From a checkpoint of a small transformer trained on Wikipedia.
Size: 15 layers, width 512, 4 heads of 128, MLP 1344 GeGLU, vocabulary 50257, 98.2M parameters.
Architecture: no biases in attention or MLP, untied embeddings.
Training: a variant of Adam for these matrices, 8844 steps.
Each number is 500 + 40 x the weight over its row's rms, rounded and kept within 0 to 999. Layers, rows and columns count from 0. Numbers have three digits each. The size before them is the row's rms in percent of the matrix's.

# up: layer 9 MLP up, 1344x512, rms 0.0309, rows 459-493, columns 128-255
# down: layer 9 MLP down (transposed), 1344x512, rms 0.0275, rows 459-493, columns 128-255
# gate: layer 9 MLP gate, 1344x512, rms 0.0291, rows 460-494, columns 128-255
up459 098:556457499507506585539496513527468545498426582492482478546530573561510539459480527545487505475501476538494519454486571535512517492527539551478497516521596497521506435480490533436503501517501501577483520482492460486430480517449435561436448509536501488579555522522517524484490525549477519520519441489514466459491594443480495513518501535497465448546479426509505515477477498410543490520477
down459 094:468451481489526455479534514439458473471484444458478440414407455501524494525482434524489516528465534491455505477474521499529477542462487452508548516500480498506481498503441529489519480519643428526465498498440451502448482525467470507429537404470446493566453499573446513446492457454443423531480471565442483484489507508491528428471560447499489475521515499523532525521473394480521422551465
gate460 095:603497479552438513502514391493503517453434479492464510495533460477461516536509520449528513562513473527499538525518484463445483574526537541524437505542464492529521577448532543521538540494520523427472498464512490487394508519510530487466488546477528464552493530483456546550481476517437494491489388441470458421454497461521538518532434533457485465476528559507484476564542514454562562476510
up460 098:445530446483478542482519451517504519467564424492559551558499449455486566511513474421539551540461448480518459549491490488478527542495562587464461439556451519512563543456525546528526605519465524463485516518521436513507447536473520534506509513523567424473501497489511495554457510527595486542470527531486521412490588484551519486461479504528507452481545566521540510579505492427500521497469
down460 088:433520479556501476510494633499487503543573531532539447482492499498554468517474515543453515422513539561478479485502503515514479395521471449500559488514504482523480455554527526502517488525485485575511475496527520515545468453527497508493450412541492500459525501509514486458549563458552466540517556507542553575522464568505474507486492477522517522493504499516509528437501473536464429468512
gate461 105:482467498497504451489474462514474482474494619561522486466517510543457567488509472502485506486481508549563520563579477494384498439475479445526480493445488487495546518506463526540573531469559495546584507492463503430443513482551477528483490473440525621471531482461473486546527421427440551517516506514489499541513467471524498462467511487520451512448477478564475475528450528423503475492564
up461 116:562477528492529437441568463491434512501409549482508506429504429463471503498561505524506532534491489507541570478481513461442513467574521472540456501485471478550460577532507544495480492495596452485556560474528462431493507513568417498540519509499520527489479549474443539538480458491487459509479507514458372580492505548438488445496540503484539507460493536546471537561556523450518529506544
down461 109:560483483403537534496535537512512459554484511544514523568487524450451475512593512502518505562531487503465579501509529510543543458550570521514445522549510502509480502457522438461464529505535495492461520494508524512490463508519460459499538518494460469502472516505468586482489520465486539460504437498473540492500430458496560521518478421490457572512564550437573458519526453516526555475528
gate462 106:486558471465509514519496492482478502527455545532498448446523547516533466457604498485478502505515528563489545471473619521574532530481518506494514415465468461540468452524488552491492441557515485436554486484534512479446504513507499548527447419545505489514489514488442506595522500512501483521496566515473440512478543510541477549517510454508488475503494506480491452542523530474480458444483
up462 101:490523496500525431532483521494501492496566487443422568403582470565554479539413610420519505465448427526493515570497543458513418473486479560466471488491435494510498507464522541439461510527497543584459505440542525530503476514497508441465483504425506515486512455458482489468500550565452474496519527486443548417474486460434458526538474528497490489496493500468529521473596465401483454521460
down462 106:463469598460496526486510531493549482418542504555434546507479510483538537531530475486583529435525520535541444528492548509544521477576567544479505538522471412517496480542480516508515488486518479573511516460500424532467470471540518485459541557399465485511457538480508561466461553498453537537487473465541485460479574567526511436495429512543603519421424475499539534470521467528551552560487
gate463 098:522394507535612520505514566507526500497519560513502561548541505484532513470508508489503561550480563533499468416486510418532492507505464451466531453453525509509531509454544427438534466439466514527519480477476455571480506539533566505471455527449471497568536560448577555467533515458465517520605483499457472534530494490489516462518491499487467469541544504488471441454498460509533540522519
up463 102:502512526477599509508512532490450493528508474506489522482565464560644481525555552443535520479490488554512446599495447471514503530477524490500491496511495503595536563502471410502497504455484480491510550463474472478518455459589537478577480549464548506580487553463480526483493496528645491500510563485496466462465419521482489458563499537564470475543510425471463477599551538569462520503528
down463 100:473567497545443508510506532443539526478504476527507471458454530562435489550516459497521535460500474415530497559444481592507447472502467450493461469519540512495437438479506537523416520543517482465450539523488532485534488471515486466456575526489565559474505452505432432516537519533469522544446492420554587480490524520502501520445469513516524540542451508466464536513441524556474512451473
gate464 099:600443520534474438537504558479500484556503564424467496440480551458518495471568516530580476535466426472551457538516548442411480457524453519516424562508517432513524508499502483473523437480556492520565512485537466520514482433502455495501531509542528510518461486565466499507527532537483436464448513514555506519520503561525495514516434482435563506574490430476461441511553441471510406500467
up464 097:531475507502468419482540478463503496464571533434472408496483529538486511505489440532546530469451526535480454516586500511464424567517388432456464425479509448456533529457532478496529451493462487553524518535545557531510476484454503488454485512557539519546560433500454464509554438620470490456534461575565480458530400503541424560517451504463512505505555502522502445469509523519484545483474
down464 097:407547550475588520488597500479454495494483464522469470561535506585466431517441517507471493510452488517526453499501534555514516539546473514542517517461519462478504528479509470475567544583492520527532451467448516466450506490540462533473544477462523484495516538503513522428493489465518445500476445512499520478359515501454564558507467502572445539460434517521454505519458597410464507521520
gate465 103:541452495503524502484419491533478559531497477550342468502514563532495500570467447438458466539503551460522507491489541427466465560481547504446473563516489443542520501453512493512461460470566516444531506462534488469497498488498520524494512520569477488437529500508502526559491497482501512496518454501523449484445505439537545449488469509454458560460490479472516511523507527429512460534497
up465 102:437498512544526528578486488533478502502529543514476521509474519471475505466503438381544526462511498473527529575428453546542542482500478484515484552486452563502476517457540489510507496467500482461509461550448501553449441490514562493469504526539574470468520476493499440568484542526519470485465452578509528461491579461450495575569489518490483464491424535514538506550507554504472419560457
down465 102:474481514492550459521494475570499472493529584525506563465517471489557479508566573594526504442530478552415484464488524528566535467482438523567500445457564442477504521517555509475497532486482427565496525539449570470496491500473487499561519481499531490536530515480555500396523478512566525462454537536523529516531446536509502508499556471513569485530592472467541455571492438530576514424539
gate466 101:547541486529507530497432530469518456473510537428526511573544561482553548492503552540460497465476461547486527505536458464558500432485454529463505447515484476513452449510564444501562482479554522538496499444456511565590440463494492475479488472539515557506537518464505460593537479515461492497553537378478489473436550477534456450500503524502495522430486462529516516523437453517464456480578
up466 097:499517481435465390484518442466525463503533427432515412492495505436541466483504505510489519504558495519427489459511565496511470472536440522460546497527560572471466490508506498544514516531539546528462564564431514453532429495505507487519496478485515492535541497530459511519458518480559502506492474528505505467468506575506539512507515461553457457489497486525475527449498460529441483507488
down466 102:462582524438516411538533533526482511565434535471522514501400506483511461447568510541552570551438474458531499537526501440384467501497489523454526501470536489605462541501501488542504553504507571465532535448533476510471499469481539497485524522429557534535559521545474473496484548525576459499547461473466562432530483439505503548591559479498461477485422510483477442502512579472517476475535
gate467 103:519426528619554572458495504423512519482518485510510512541570514456509482535510566481521502573532470498481474426524506486477510521561527472422540501574490507472503453563480472531504435479504484525550517580445481512454490525547547472473527493547515505519492516533530446525476455526498464508421519528514494476496480526447512497449473494378505541465522451543536490494555462504602516558531
up467 110:489468443487488429516503522397514494508500478460575561474504493441548465465489561553513542460541586535458564497545481538523507420506484536537520441531422541468522448561510544493488456490486499484529506515570551525521530496548549470505556438464427479506577482435435539544458484500448496509487458493487541527553461524468446495511516487480471477508441541552514547531487466562585586510488
down467 108:543495583522508535509497540527491501534577421554454496456504472521498500568460430468561543460504564497483480522580586502522510486502521438510507532492531532426507504543589451583569544428450512511539453555431463568497542524458535526437481468613489520463443499427492535529582414512460430464554502538518421494498410516511501511436506444469510480496499482481466485491553448464424436536422
gate468 106:543519576478556526487550524534500490522555518492528559477483511593486468485488410586572439514486484534473512461492588456493532499491451546552470511528484463501494483469525551507513511525487418449514490475527457504483579499499528533499441487483571506498490534477479549527488495518519501424482529563478512550492494441502468551522477555507561479492528501519489482442523481514511508439516
up468 103:519535538521530552498524488460447521569543528461480486531500544520542467440453560540503475482531493519490468500439467567540509452504478555449517500435475491508491516585539526560429467548515496497531523550549444476471561414573493514460484522465504488519555594469464535516428548543595481454568446573513460509470514469477509458466438519634486530488486498471463534520515470494508519505514
down468 103:483492494445441487525480476522521576478492486512479432443500428496526569488532508486474477498485501477540493524572491424507449572484503430427482466481532532470475581464482443466572457460564509604533508507458539528506517517448475512482572434456428468552447475517515477511588524468467533499454547437502524453504571554482549493483481394486542517553524514542465492442433565532548522486480
gate469 107:514447476530507553515499455576438490541554595535473474471482530518464473503553525563481398560478458551515531480394528496466533470461476495480499504548443490516406576442568535441506465472479518495488497428536495497453516484538504514535527469466471557523445524515605440491452458428449506476468538431448460489465524519471520420461516462410529499476531439478507473471469546479569508532542
up469 100:455453500534527585482465512469585502517472443476538523431533503492515525500493537474499468505557457514452497489587474529521531499480513480509505473477509452509554459510553514461473530533483545476497447532489519474494468418476483444524452512456524513433463416417372497505461508506505577526495467533431423557450479478474437455487513505530429485454531525519560529436512505572430471534530
down469 103:504473475504460400481548561494498480493561463487430482519528541495475446511542484547475496489438459467500513476491454513498430446526494505576450531491421422554475502544511443512505544527455564516453499500522422504513543532521522570456474478570462448614577526529454517507524598447491446509498442467458477513506454470506477532597465483486538486506468503468503480464548516450538569469503
gate470 104:510504512481448635507485542519450572511504560477520525526474544472422517497495466495511489514489458545525467444522521514529512513555449477534550432457543540463544521464525544521512509457555505393524470489495496538448568450497499489423462471503510466522558441415478552483503414477461496513504478529541494531500475428520522525551469455477387491435511586513548488548452514510534435560521
up470 105:494490532463564501496430458495499506532515477483400470489588505492468498519465504439439425477542472479418420477484564509476513493479488480573506484554474505502479505459527519560501545491604572601562518474540502509468467527537487614477474488486504529543442577545484491470486527428491481529516486480469475536490486511489536478540429498532424557426491559602542551495513514458436500490504
down470 103:471542484505491510543475443480525432457510520412548561521546462573441496494483455439478482556454469515507469522552485529472495475538564498498524543532492541438462534468565527503552508514519492467445556546515514470515463530496444512510437562496581514459431542485473465519479415547473531489434553505505483479518438499519445524542515468527493550536478523504438459441486459512518469437525
gate471 096:556496464447546520532462382491534437526456577471495516450573522519447585513539515472463515547521501459472594534501490499489517534451522529525530515521446484478514531486525520527471496527543533530519500490504531438491495467497396532497573501532455496481485528446461517502434345479368501438547532443546457464496476495585531434546512532486526534486531520552483553469525483477555476456480
up471 103:540538522460490470497529535479486517483474498428473435477478524487498469458511449523507512500529526537519488414536491556499419535512479469488430556490516482502387518528476508514496482551505527484514551538453457468486527540484449423503505576435492557547552572529564450499513468551592419538489478540519511526545487488446562533406457567547521450486536557448461499461500444506477524561490
down471 099:577545538465455542446550396459554478485500518495518445493531529533423537446519440467550489447496498570524491427548473487422543493455530521530452564528453489564494450489469470464505482647466509474397534553546561522540463469467357454467514560528429576498471490533531524465431432554505509506466493527459468466490496539476569422538502489506515501491484461490470515465429486527493552532475
gate472 103:554546521547471465568490460514532495488454533438532538530511548522499500505474487442538534520507529454488507496507465527492507539486495502530587532473519507463551532442440472582532489503488429570552514538411521554532447527480544487529521504463526514399531462408514519462501510458425523564528515485510446500453484466522426542589502477468458467522578551504437470427513528468516511476525
up472 101:584582442557496426530431426493504530478495540479559497454429490515538527460492466469488487505512454479494563476502511472456461486530453498451521565500455489488507539490530440445512433509476559401467470479554527586498493484485505483459566543433556512554507465383421563500507577535489457470499551535499491470476425461460532561578495550434452468535501522427499502480570559490496513584449
down472 103:525475490470466511495530532473473470509506472517512505605459472417541513579571529535539452526495553526540508507465551509461512538482535547476542498560475526483494525454447564473463503585513510411550513552529426485537481533467444514560526548521518487491496520584528502454523478461525493524514503481413488448477521460465519474471549499491512526430499510455531447536429488514561483442439
gate473 102:634453533557526460485471491520469436484538537486505581465522515481500602441521530478524503544447505494469493482463493504463508486514505465576506515503474418484489463492475537514505505497461542501468466564466522488529476495505582481441553362528502528515491527553437537484543468524486415453539509516465455526517492450423414533562569382469493475504491465497535530468538483556604519524483
up473 123:358512536494532497528461532474525534469426553473402429527542527513585469551460477536488516466549571481493473487508489488543505555498507463475489519497529495496472499529470447497515463472569426548544525472473425486485526530462483463468477596441450463526462533465534451497455483529471539458520441491503538517456499522585582506487429590518504525471494532460453436474480526547417500494515
down473 109:523473511506513503454512483504481465527512487462478470545542535509567514494530447509541485486493515548475392499433489507514410542516558495537551530474506510544502421560491460393440485479508503485530455487515518477443407486494511398441530458463517511404461521530505481494494513474503511483488451525516526515436554450540495511502439490431506478464474474514551515477539550484537580538497
gate474 102:474475440442555559516529430472589493486438451435468550475512513510565491515525537501511522547479531478448499388536475525492500491493565534500479498448456508539456490511465494501519428477556463553561542494484506452534486493521434471554592534496473595548524449438448467557489555538489508527533499558455527492466457583510530492486473521560480493564503448472534478425515472551451461458530
up474 100:449587437544468440444488506454505511526495529493500463476508529542541552438494501509489510498472484508556445529539569511521506564505599525501575472546434515475517506457470470581519520490512466437491502473568405585480462505456501477519529493522456530508447491410487526463411477563577465542487471553442558540524465507444481538484496506509549460497449497568516440565467549513499535538508
down474 102:500477510492495544533414509513488510531505554491497513535500496478462496539449439542478535484488510452460539523546464484488443443532457388496521552522467512435477508486479401511506492558485505450471563488506425440540496467446541481542438513527479472522552507527565498463516474487452463458431485478485510481584535456490549454500503528567545502554500432499543494521472522474472531489501
gate475 107:483500457507505482481478561507533430421416519471472484484453443430464517533520434528551521544576457505472530481496507380521562507484522468562450477541511518424520461469553566498515475545479490469554516496524537513510537484482521460531497513498516466499508460429419515492407520462507541551560456475516490456483441469474500492544468471459507526540566531546465477446525459509489521504450
up475 105:541529504428538498525527449515457621482550479512545520545547484518549541488472521479470481438531551587544413490507501522526546440480506533446537556442492531537506525550473482508478564403495505499468455479572426482482506528563469535488478481477564589449448520555502430531527503518496500439518520531479537518533497422528480535454456527536438487472427497514486534468558442548487453517505
down475 104:425486385539497526513456510460526430462471527490458497491451431459457469529483386494515493593572458452496523530473500490498510569522506497533435483553493514411517488429544525482445420496512469482541501507514540504495526495461535471542483576511465416515522476426441522493426500483470523520506443464520482422470461468502549536516540492446543516531517526502502505483534521523450552462477
gate476 102:538510520459483534552488476539484514442469514485503583483541509554420481429507473504522491560447491447486455468472534507447435577592536501493487490497500452556562528463475439496531532514525513492498552390454563476480507448535491517465524470520498537487471489497575484462547558512463482540499530402485492530527424496593470513552486454512487500476611558585452552521446492514486469469521
up476 105:502489442497498476474471492514525516484483557655458511505539513517545452525484469580458472469498472423474524544548509486414536511465427477510457506474496455554430469492573544538561463465534507555590481485461477499485449488543499476489467463534497528535523534448492469546504484467494518598500532523523550470475532534472551450450524527479537459444490463475532487400501470543482537436486
down476 099:527518386448518528578535459521559506480497512499547508506509512513429536505497403520555549556496506454538450502486498578430524515551549478549475512486490501499487523497443470441556563488495477536614578520460518466484504467467417498511525449528531493463514461558543489504501510499488483489469476503499458484552406517457486489543516483490491506441499459465548488508508515455548541516463
gate477 104:555448534496495541481492581460483411549528515452538504489497450453461507569483479517476524465463511499540520457483452466426427543532503376608536522460493525515459494509486482467474438549470448483549422538481564515498497449534529455516526482560537488428582483463468511571530442460497519464467511468483441487568503475488477468461526465491507490440557507565535504429508497546458473501561
up477 099:534523486529457514415513469528457446446497598458477561539516488468466531467545452472582499489515506522524531405530444506498601484560429455518509558472513497431474533574489516514452541461469493431463423516501405512502470490482469421573497519526462454486519559481528478461508477496524517511507568509516510520585472534538470490516510560459514396442518523544480472565484446530510511446517
down477 102:480560512566513485480524485545539541486476525512502519585472456496423536421520487449475485544533520479485508529511618512588520457512522551510504500505476442462522588480544513530494434508523553562448547510532527459484479512502496453526497454554485512535509475488574454508504511460493429478501471558470572522409515501408446452484441481521513473567474525476569452497447522462541448513455
gate478 104:429510556592409466453512458459451493421532545537559439476528565445462473492488540540495495518515504461484428455526513488487576515484508484462509504457546454593443487509438491507516473485537518544484501544414554479543575552448552475486429484472460540526542492461553549481531561502522546570460487502484496466531452530526452537511493509485486398516546489500466424581517529509477460530569
up478 098:418575455503451448554518594463512387512516450494555470448511520470469459439491509497564443501559558555465501534504453554397488523463509533538475519487455489503466452515467494515448572522499510519477500438526476500550529485553516493529452462503487514500586580475451515494533469446449420577495541482463467503521458457480582452476456504592571560467463589476507516439463429537510554403480
down478 102:476373584521484491484442430571552527539453520527493488437459435461508512491513465538500498550500511430495495478461549566509508501477500508499532512465536539556497564512489498482510411471485517573541506492466473535493466483462563495468499525430532443478537499488452483519483574526527545470467505490533446556461503562509518520508534474525534558510527594458551505484512611519500465517523
gate479 102:513459497527453492494535521499503484481408544446473499458500557484438485531499518523485424488461510590535566527476515524501470524508517552517449552540499470518456440517496506469532422540504447505522424564444462577513524517560611539511529472509489456549524458499524568522498402486476492459529505445502437459523458443421535479513477507509495465496524537542444515520514472450478529459476
up479 099:520549429540541457401496569526426532549423533510453486547537486444482522424490524419509526503527493423495534449538517506485496565543523522549487530496550465541562505499487517550487451529495551471494581484510551510521438539447516525494520456588534509514579568461466511481510531507468496542461479538596513497518549475472521489563506493484472485535557500524535583451540563437511400478478
down479 100:515541523522469501571506457434643475556533401482472506508511462484568483508484543562467462530509463497457449455506549504489435470478540527477530472539462469524450508535540558510482564467535474485492486527512478431420544440493437524468503464452493477466450534556531508453485501524502431497509485515462475513492423495516452475508456479478550475451432514543456545463512445604443482476538
gate480 109:571471473482436561477582472487519555611517451472568486563505566525507433521504587538479449513500516500449498499524511475450477469513440575505546527507517608496523408517516552595484499581522525556473554554511557495485420476486408516423483416521479495470503510545543572494444488509508477501509477504556566486480594471503593487477535495470521499444484500500493532447439548483515493530531
up480 098:524499544537495533523500558478492464559463477504531482531533597524481495488495564553493482555406429475489486503480488459438508498515415514529557495496547495505521466596507570518559531573543459513486511478449538507429472472479436520448498210546528481531566516461526517558492487455484481483504469501550493493450523488537514445480573424516505464543466468532526512516451494450594510510549
down480 108:508451505492480406458478433501565471436532550484451475509439426513538498512539402466488506462522541550494509523527527509551444493516571502486416484502457490486430553438456449540500458391462501518522507529553448489547530575547540511539522544459457496549458511529435478461557532481536509473509501485418485495547435434471491516537455562473488513486483448456504500540534485497398505450484
gate481 097:473549462512434583453498577457472522563555467539518467415467533534468456448482465533502506459497461513447479416467510407527505529481422403503554507486503435581557487497490551535432458515518609501449517488409500452476511485424487470490488474494459562459510526505524490414556544545468479516546584543556512427535498568495526460515480499583410445547444482509514510498514490500475499428510
up481 091:477545516581496436498574478501554504517512509448593531516553509430461500503520544437532507506561483493510512488528450591515547483490509530488440533471439459486481529519496565489469539583528497555459485507587439543508565535497473494572532527558528442533588462519496491495507518542419534529583527479500497438554511546512516566503501523481502556535439520499501512498537488518437514494470
down481 095:543507494478495472413456460545507483427451504477449517548419572440524529508465478561500471559545503514438495518488536583511467545511489486484504507526523514494450544466551510457477481524488433442540446540484520463471450477519547447530514532478526510548478489499541485580466533548531520505420480504487561568497476461525396501437579495529525502435579459483560517551532505533579500538442
gate482 098:511478453438518466511508494545527482523509464441502476541541552520530490495494440489480456578518535444473456484474491468491538517462511448528515460552414497520521489459483556480577428533488448474577551447475514505481525477532498537513545457518571530559534489555471462511493473490399516503458504567530557535486455431502526506570489456485512528511459508491538534463522563523508450555521
up482 106:498484497540539504541571373413516509480461513564492462456503475557560437401529417468614502472519493520509481565546507514501501483499503525497481522513508504572441520519478536501468505496515539523524521458490476477448442491524478466455503534491501500476446595434508509505497540510442475536475507436487491570498476443495471482496398550483516468466521505470433452502577512497506500473469
down482 102:496509464561502456522456462521504515523520438523442477521493425484515534522494453553583477564529471469484526462521507426447522431531525461498497493542439456504423495439501538526523434466497477461485433492568489546443542527452510591474520541520512527497532490534595476452571599516484518592495535516507536430531427412442521486518498504433475518533512499436501519525473528455476469488464
gate483 099:457465541540471508519490545542461429522541569443499491473502570492531409557514445555532590546463488506527501494455509458503445534559534441557467480537468460564469530494481500529528430529490501490508531507457541480556563528525539491502448484491485421502487550519464509474496505507554489471510449476482459485500508498570491542545576501512429564551566525566443481521558469521493480457533
up483 095:582432500523527483498441480440437435502487451553470481447403456510540532542523533542501510413570450454498516442549503488540509467453506581447438533473510466524551559477506476516480526521487551465485520533467573479536473412477455464537485519499570550493491457503457421522484539442563507606557504472490474462496476525517493480428465492523540520440511515473524452462513452450515467511563
down483 098:405496496547511501549495468536549531507500502471563567548499489518511491539457508505508449554430566544530556536500587435487496527549552492554488446459486495533502548481508402572554489510475461518555472401528475505493512541526561525494509531545492351540506504529514581462550473496452458413456513542523465513496472486559462516541526568434515466569549512520466560601515511555435472494460
gate484 080:479533447489524456476516516520428591501501479532558459503510466498509486516498479459501555441556522457559477526519587538540551481494516543395522444549467563491510493512546487494417485489495592569437520498526497523539468491521514473545480521436519442407469465543510512471507509548590504566448569484548512449528478571478573495444502511500574494475521547489522456420491543453467505523471
up484 078:499567442535506458522558521498445578487529462534478516466442473459497475549440505482463539483526542500528507549583533503492539523467512542435464455537457560528555534442536480479473492474457519528430536537564475510545491552499514490527516577466544488446472432577462550505499511544554514554445559543512562452521547573478565508465509550522508498468554544478538517418510586514461530494428
down484 063:518454535513454524491468485466581386541470524458467529513528522507484514470533517527505470545477491521420518482468423502472472516513475464560506562459543429491454477526469520512523510530572439463572462480469502473452529484459479488472493504555455544593537549452493464511487482474397484470533422470461447571483501422517415508507473576500465509523452460521479527541519444510587507490542
gate485 101:438458540548464505528514488516551469450397527572473465495553431574500568540512513584517492556460417519484561499515524476490576535487542345525525542503564451447479487517540535503463472467465563523549510490409495438486560472466499505489504495518502529548449584514526411501546505531518476437490420466491475523478501466498499479517472486529466421447552486493482465512478526454463493467518
up485 110:480546472407452477485443533465520450474555456467538541505482540453610496482522540446517502488527630492460443533490416556515432537483425588492495506494446549494480511472447463473524548555512441458493514533510532548470468503472553494550510515512469496480542417432544547496408486449520478544552536476484502540499447498505447545489490534522474531503420554485492490537522489642522506460517
down485 102:459533519484511467545490526523506497524481567515449455463472464494472503513583470585485512529496477494443454461537463501452481555531513478441516562485568532476515476460520579531509490530486501531483508436445527430526520504457512491520526392504507466514478601500542524515489596451462504471480467526452525503508495485562483510545598490481462478479486496523465471503484502443493526460574
gate486 096:530562568501494511457582493495492426485466497513555506519566532474444462493502522555541522462568505580516519490534516502542568480488451463524510544479459476531483484505505478512520528538489543472439414445492459501497498507551461534481511487448497502539494557519479527468498488498431435503534494559548440541459484492521451523490545493496534483397484479487510478500480482586463494469533
up486 094:584491472499499529440504517548477533562453507497471505516535522514415589521559463484479511525543490490501537581521537497465505502517525505533466522519440499493505515509544570485495496519425581467502544461517513541527511403444446416583510485560563568499497411558452504577492507531495499548480532495576504496575537548485583486531516483461502483434517499507528512486509481542448454563555
down486 098:441555580466505512468492516429482526542624528501480447465500507408506500453543602484500520541450486564484463495577522407517545526448511493465486545498455527622562453459548475512517502542571500525410448486525521544456563520520486603478560516476509539474496498400494502460462521420493532551539582531558472520460558455492558512479518491440474463478520466550449485476542524486490487488473
gate487 096:442531538459504496557517507482511531522485524521487551600466474548472499476501466485577506550498468511577420500469503497488488539513480434479538491488520386515536515445451532451481545473489433389518540516434508525528530472442440551510438486466503512494477481471564490567518509482523465515454517473528547520433455488485434473474520473537505460490567456529503561548470518496520471512451
up487 102:488509558516500480526493527545525489544535493539490559524528469500455476528503501517555521471503456502492463522520526450558521490451523491441532577468457378565554494467503522463459513482447494466497475544493479560517545480478434536560455524428523537565512455530497443486505569524503521579459558491556524511450465523524493473497468525539457519528557485516523526446490505493507525456493
down487 094:524474545469561477513519490513444479498519485492529461487551434550457559520506531515465483434525515484477534469496447438508540528497509552507494577440507508534491521545538483588484466538513493600540528495500497519442514579512566539449503527477510449499450533544403475474583485491478479456524535498458484412529453528482497502514464514567511495517469489537497501380535483522431515503510
gate488 112:572507539465546496479460471464572509467487524491505470586544539529510535469502534491454530491463550541480492529465531519513506470452511481501494506442468515545493496417571524494493464524563513493448507530467474529433537477475531479508496465505527517509513463473461517529552552431454381533456535503590505473449576472533453492483482465511428519551440390554531572461482476435520478502482
up488 106:452520496522444510449548483528452517520539450493511451442556454538470506461503474515488444489542493527512589551487484424490547485483569477480477524472480514544503464517485538547471530505505521481479538487420559500536494453544487535466410484491516525456514546495510449455535431474510556488531534505477505516488485508472484506528457464510527453426455617492433468493588543524508535452550
down488 111:498460554469541475501461469521519481460522514461437471416567496496534478490529429424489482452507522485556560535521559551539506462532483523598476545534498565474420589495442492497504465517460527442495425504563526588459532486472445505479519559534472556491506457544529531473561533506512448501495506491458460546560468419510546467484552518476498491525515525526501559503479449459487453506426
gate489 097:515500504531552426540476431496469567496517508513461561551528537530500508470472505542508482510498504403512542485531447525445524574493497471561579507531564502525546542461502549475581496498504498570410512526433544490459544566497517467483492456555450521486480535466560513504430474473419527471506462523490568473472547508521505445532455519476566509510496444536505505543551510430570439430536
up489 093:462454512545531467461469521466460549505541474507466608523545529447447493467547511488635470524492546473547471538498486481460500513465469586558522541495474530540545480489560490544445571510428486485485491460463521411472532528526439514503511522535451502467496571521493503524442456457478446481426437544468565487439512477426566559501513458450513460449495465458546590503526531500509447498526
down489 091:563552420502472591474534498456502511546456505527547427511456523504516517538473489446456504525562530574475432526506552494558499470489472566489456498489433506449427488476453455472492443499475474476597519446559457584428440450495478556481459558485622464448525501548523476536496527493535531525554492494486481490555444527566518550534565525485475519529579583477443496486463487543515577574461
gate490 101:530512492530567434514487537495476463539483473507495545449565483497484431508470489525544507505503474530489527513507474511519503475503512521542512527510514448532487495516461601467588577503433592470489509497505470454463471520545495494507459449491490504597608551461540550509509556511506477533490645453472485493502496518480515535503518392512526562505509442488502515525534519484548476526604
up490 097:450478552431604486464505580500557521465458500510469490444548507454447514458503499427451488421529536506509393449496437473489563491544452542517507488434488530518401506494446506553514543560484528546458546494524536536435457542510540575475546514448392509523582590536421522545516509466501553487505546468526431480496611489503593466461514491608449572478474435480554508482530557465465540544586
down490 100:494557478508505565551528478512559548502489492547539477489464501517517510575567478475472534490498522484529530551391500500460431492410526477463513493536465552484517510452495431541419416585533441491485481436500445504471506481499472472514443501505575509425407497515551457483517488585461509492419475505454583527423486557514450465465520487420492498503477600489442521519492471527548537480447
gate491 091:428509524575546512512568510479518443500497484458515509524546634468584473489490527507463473461410504476519479510558448511568501516499493446539441465465520477499406506522505484489467460513512496545545488465542522507534516566566542582441494481625466486560536538473478474533512483491488486486519516481494478511450458514490549476498499544496510536536490427547432531504501496565532548475531
up491 088:437515514497533575463557516489545525546560522509534474525526560490519458467560507465479533475492562483520403487602508455531485561439496484490473471423549492554484489506519472476393472552513490549488517513554526550507528535575501500455461558512470490527471569509484480458548460560541518527565549501480516438509506535498540533516540537566527489527455448551516471479538478523479475482506
down491 093:517422470482467534455446559525502516509449499580458441511494464507383501510492494508528539548574478498501448532503512480506467502499530528474582469532546529480520521430525506463563529487435490512516467529520518504505593453471475423527514498429534536546423518463540505471502568461538571506515477489488588456462431478540498515549518480531469513494513536536518495521462450472463428553538
gate492 106:509486482546526463483445484512525519570483558529492625504530542505444532498507504511469485499485481540465520475502491449494500520567479527526542496512471444565532504532508503477539550478478527508515501471527523451459497503575394487466442517538534584489499509537510555552514487484517503464509575515549518538496466442501432522478537458499517476469451532485401469477536480506576535471475
up492 107:501445538547572484485492489502526498498451494539502555586485489466590552536437524501433498457537524527538554526570502501507526477509570472485447554530562529513514520518487604493527497426541574515512531501399479516555502531476468502471501545532510455480476589532543547490570499471496459454526559480534476499466511467389516470470542532453482471515465463496509523418467528547540460530507
down492 107:537467520505497516467475503456454513487511485452517429437519493527509483491481450502473523513371571527438469563574479508437412458551491493435428446528433482497453554493497503481503473526535518421486480450627473532461526507533471490492543567488612469549482501504521469426512526482539540495545516506504525486489437477537536570484456511508521493484570495469494499530459528483532431476518
gate493 108:535557549451504527482450472429503479439546543477528468516510533496529486418514467455551436489488502469430434426465492505522565514484466466557482418536505498482488499516403520556518462591521544460539496466518509410373535511570483475516509493607521476536579583464479540450491485515503585535494506484538453483534443507473453503519518468478431521456433522424467458545523456526508475492492
up493 132:510482564443453460524471427467562439482534495452464483442462469490486458489515470435549502454503436555453475433438474461483475498469511410480465452487494518557477439507466456549471455529577526516543520470448537492470537532491512488536408455485502460548531478543489517429556513550526473583504537538470505439563519466619420579533486444475435536434444528541541472450491428495512460499474
down493 110:513465522492469438550468499481495518516513507433504490482475499516545481494531459476467502491560431514471514472500588463522600513478468447575595439470462491474482534529415524511460540513463550528481518537494525422533514471505486504527405458563531465479570453449510506504531495446498484504515471493510532444562523513506454569473392481521486501450516488494508452489512483465511450442554
gate494 094:562486439489503488503484491602522473605470566516398546515553538506397516558535503525515442478521469468531606432487447547448442547524470479550451538527598476504458537505526497471513479522509490433526451540478473468441479460555531482441483518467502571527540497522491492523470528448512510474528516476474442555520437464469578413540556472506525477534496522426470525518495509506533486490471